From a checkpoint of a small transformer trained on Wikipedia.
Architecture: LayerNorm before each block, biases, tied embeddings.
Each number is 128 + 32 x the weight over its row's rms, rounded and kept within 0 to 255. Layers, rows and columns count from 0. Numbers have three digits each. The size before them is the row's rms in percent of the matrix's.

# layer 7 attention output, 64x64, rms 0.118, rows 0-63, columns 0-63
088:125122185102115133128137117142150123119095164154172160108116152121164156149175086197144118137234196137118118123085100126133073141138100163184083102145132121115179059119175123131133142140141106
085:127117177133115150142086131099051114109091091141111134114091115106091070151108140083122056148115127109115171089101125191104165146095084163132134189094045080115108153079110133133129118118155133
098:208146123108102149112151146184150182118169060172134141175120064137125151118107147118131068146109146189096169108148131067121136155095087129117100099063113129123100157118117110143126128154161188
109:126107174164172113053119143125158142133073082077088085173099175128086198129099093124128148117114140130148116123149055078126078107100119146086123098135138137063130143155077136130083124121101113
129:096163097127093157183132107190125089106098109091121173159171190137109094104146120097082138101128085151063163073147150161102097184148167123111110147054112137123140151101145146161105104087113099
110:164188147104142130152146099173122100172054109133107169118140116142158180128167162131147133209100197141116092066158139119104112166146131110178136126126148133157093146158112075097097090104128179
110:103157165119178129088134162072125145056171149182101110119132143104184143112124126185141106150130134123074110093125093128169143142209079124175107090163162195083125117123168137116088129114125135
098:155134127077135102132066166163154111116141144117148083102119119124116214177127094163160100149201140140166163124155096126119181072161099093094124081081141089113102146149088163144175133144166114
082:133151156136180128124063136158114084133053176126075171130145176135141171108050140143150059105098166129128123116167076102134114123106096144114139093183162108080111091111103105156141098120127161
088:164053101121112162161191172165116057114113108094169106161098096134085133093155105133153128039167128072119166087085128124122115149139155094141142169159130176126096122097129125123132106143128078
084:086111087205146120212157093100160139101162168154087117088144114093146134081130104065144161123189095129161137154128132090162107134123132100114065136094180126102161134164092140152144139120164096
107:079095074093121151103094074076068192157166105148191128103123144168122059179125140151077123106054131156112146141130127147118143123088108089115121149156119082126147145138146125118108182118143167
094:161115149098068102206145142143074134148154108082171144173110123091142111117140161143120078117138141146084161121157138128118127097160079148154145132160075154194107081103170073121086090157148073
111:141128052094125181117156133192114187159175158110160152144169165146109112133160217142178137088158141124129108132127146125145079146160121128113086154060093138103180124104147129129163157103107164
103:214155199131112121114194074107162100087132116153122163144123087093189217082138123170129101120178135171067166120100144103110139138133113127140103092172115132093111125131143114149134139129123133
099:115127107113086122115185140162181153145098148135147161112164127110125108067203120151132183147140174069147109137091149175121068103147164120116137140101086132105168072094184115157178136073143144
100:095170119145111128199099180130136110150108185124132126084108116114178165110116115114148148162139089194127127106097184186073098137142131135122076133164170127180156116172204150131145178133160122
100:130137131160127093197124119159114127131089115156103139148086097102149111069115064091078160134081136130128146113155115140131136045105144100095115082064135082083136190164141163151089160118171093
096:078155146165172132085082083127163085095057102162159109145111150102125149111132135182151151158101170164095099119105168144092130149071136196145102076146153146128095144078145122098110149152186117
105:126097115127112131131155158140121084120103129108138147122165132074135128122106056071158138086112141150103123131107150130103064176115199170065128155144111128207220103161156117123123167114128084
121:085101166195183057181185112067134098084088127144077151097106163093121126116083152105122106166035108127110081117148153116152141141160115150129140112153117131160143105103141093146129126141124160
086:107152113166144120210125097133141157142102193161113163130089168158191107095141200078130141127091127119179126114077156131107121141096175153074108146083087134140160120128133135139195168148159149
120:136124110128084161089128150149149135095101123119096193136121130129099119122171165160117140143144112113123117111071196203118174136148098221095090187116101113095176102115198153146112164120147116
085:182112145140090141135115103126097133093115163082155142154147133106128119148052150113118114146143136107079085148103124127140079189124137105220196182096156145179108138105125116064078093129099131
100:152147072193153124192120116098109115150145123155117110140117051103178096111111114047114104058101084147170105159121146084136103127110182080172121117156146148143127171126090109109088116148104134
116:126132089091095141072147129173170123132100163145120119197149072109150135121156100157137167138164088044133153163056112152114118122146171148145141131127129142110175070106134201128133113154109068
092:106099125175157073132142167119129127146164156103122110152131076115119188201128150165189105093158084135127140172160104176087196111157114091079110112156095097113075074088139142113114153128135108
102:096074119109152132078100132084150067120192096097122155142129173118107145154076153097091118097107117122123136130173154090113109112195232085121146103145176125132117131135118149132132060089150127
101:157149125143100110120107137128111154134114080168131151127091096128163135081082098108100059058091119136118171181112101143075182105138094131080076133136094064162132102138099145122188160157183140
111:175145154123070133119131131153160152129127085125115147166110111158194195092169125154094168172118168080105163116139020102144135140162151093085098138131125082076119108141092161139115140105154131
076:142133115117142066161167114170128142158109139125143099096173127086204085108131113143124136116095174185136096115178042148124136142105104154102183095074132119079094148090097104110141141179100165
093:153228110137106103224125123147079171153130120113133161133165121143166147106137086150118075127121129140092135173166142083189150108116170082143133142131176185109143150106084132097134109127088132
094:118161168153110076121182152114129089209125150034164128131092211099135174115141124116109130159075126151097148143142137129131166156179166129151091132134106091132083099127139143116083110172153128
077:172180133149098118082154073114126137155121100071109140137153101143111194150160054140066147190168087128139094110108199124158116122143099110169131145136159127187127150118162123148171105170158133
106:102081150141168191120145208101136158181159149112134094113137136122062113147103155078200130126146064126170140157083176161077123097165123075105128132140096108111137142114159168139164115106133124
104:133085143181183056095091192144139114083111128135098056110059106179085110135118152116137131110104168083158152133129163105168138152109182131081149130140153177119143130127083089139098133137099140
094:180104115119065145082117056114139200094134098108156154086124133163140091102162140094118099140087106132126085152120132152157073153129134114147143215157108128179140126186153114081095115137174119
093:114104117142178105145099146163153110155118150194075111142151115125181162134119134112147119134056132093152124091073107124069141119105099147060092134172099144101186138106081110176125107098067080
097:059062102149182092091104123118165130112111171138107109073093171106109150121146175168173134155103175134089099138094155136125089118142099168130131137090103148173184128103195128140141179163100101
099:094123136116115121172105107085163117170125115134111156068118128106129101140104072078073122177097070143171128123099182133114178093122216114131128104160131113118185126120147197165152096158169126
073:171098148088113126111153143112107192144202155136124124103199177177190145128133122126122126139128182137120150072131088166105127114085092173105122098100081133057150127129142091145082157097164152
109:061097129191167103164161154127140122127138138126182115112136173192136139140127147114165122142083132182148099130154092069149139110099112092120162072139178155100046182155114102146078106108136129
097:110089146145235052136048165131151138136135126162117073068092111114105113163067117172191157115109139088140132100118114123120180083115126099151148093146134136122116131103097126132144115136104127
098:086149136154163158128113131178161109086115111126117170175072114180103161153128118157137145131141138173127068216132169085181137129108169052141130092127139166147124200118118098145148126129130172
123:128166101080092164158123136144146116119160118201133118110169063121127110167145087163109161181165125135116104172147122076169123129121121106140192083082199157128110164115116129142076148154059119
111:106133077128097129126178059110085154161186122061175145161165170188142089144170129050105101099094094116133129142136148124145124115125167126080175134175107137080124097154131125142146076128152124
100:119147160150162118098157069125080139112119062126110158157154099119148116076128149072087099086115112109110111185117087027171146131106159080135159146147153144143142105101084139111126073147074129
094:143112086111104154084155112167131184093145130135158117144161154103058124133152188181202141107124196111137095146103082184141077160143132147126123069112158121143122083135115119100160182175119120
131:117139106092123170141183117137047103176134081110174148115178157130143111114099062086103088071098070126128116128110152147083134078167120154124161121143095067098131118108177159122145094119169105
116:112073166196191070120103151109185078093120106157093078127073125131141155135115138181098202114132161114143161110143147165108190126111125090118114086171155141096123146146149118137128177098119135
095:140146129145130159103141121106138132148142111078096103119133152153048058162117169040127136153136098169162147160191141093201119123062133115149118082102123111110126121142085123069103087114120147
103:105142103067131174096096095094087106124129078114128143147157116119129148203162103089108077177156160157134094128150111102120105110114183126128114134073148147149134137145093106148122017104077152
100:151140119138120175061111147165125095073105136099117144168101140171098153143126131163086153159128115117097134172153159117146168215146100114155138197141081093112107106141144119115055150109111206
088:150112081095110160176126105179112155144190157099142115127198151179111126145197134162176169137164147100133138105147126179113141129181092126104147139104050100118126085150124143127150177142090181
097:068112148100174155109071132145150031096136188162108157108121142091102124121133151171175124161164142148097122116104122116111144133173069122123123115155188163186131154121168157138089146099071113
090:159177150146126068111087139143071136090038142177153123106092082101093097096152105162132111082097164119147115115130067188161130120089112127157144163147134170178112125135098065104125102133138139
093:103098122138135135132119144182089149136116156154139114154124110107098117103088093111142089136109056145104162207138103132094137179166102105185146114115112085139077094044132188150090115153081081
089:103114148102117122113090149103077136086100123118179150133123136105093118226125079091154097134096122097071157126088131130158131128111149072094140181143154128153084077095096061124193121151136098
104:094128165160148135158126168090132119101179204171096126108114088083129161120105163151116142195180141121170090078100165125132089111165120117151105143097132205182154137102153079160149165128130151
097:161171154139146137089175144100133097156103084124071133107083184118124167183134144133157075168167153099177175081130124129078143088097113107138149173079092089102112161198111103134125135139167117
089:139117154089121136093098142118136132162145203108148118086123154184170154123152174176125186123170210074123149124066150114104145089138096140109118122127089093170188128125116190132156125082104133
087:071117157135127118067119131073156150133078133098049109144077084086116113136138040144061089105129113125159134160128164161170151100152100135175160101136123092121123130158155138124174139166144096
086:093113110139168130170161189194118158104147123193131111095120152102078099135118142109157116148044121113154089106167063110151125140117137091077205159137152145090133113103104077127140132131095163
121:146146109094084177124150110106089094141174131086139152157190120146147108168180120045087135187159168157122134099166139118139104162096113149147150144066099147129148163186116075082112109133148163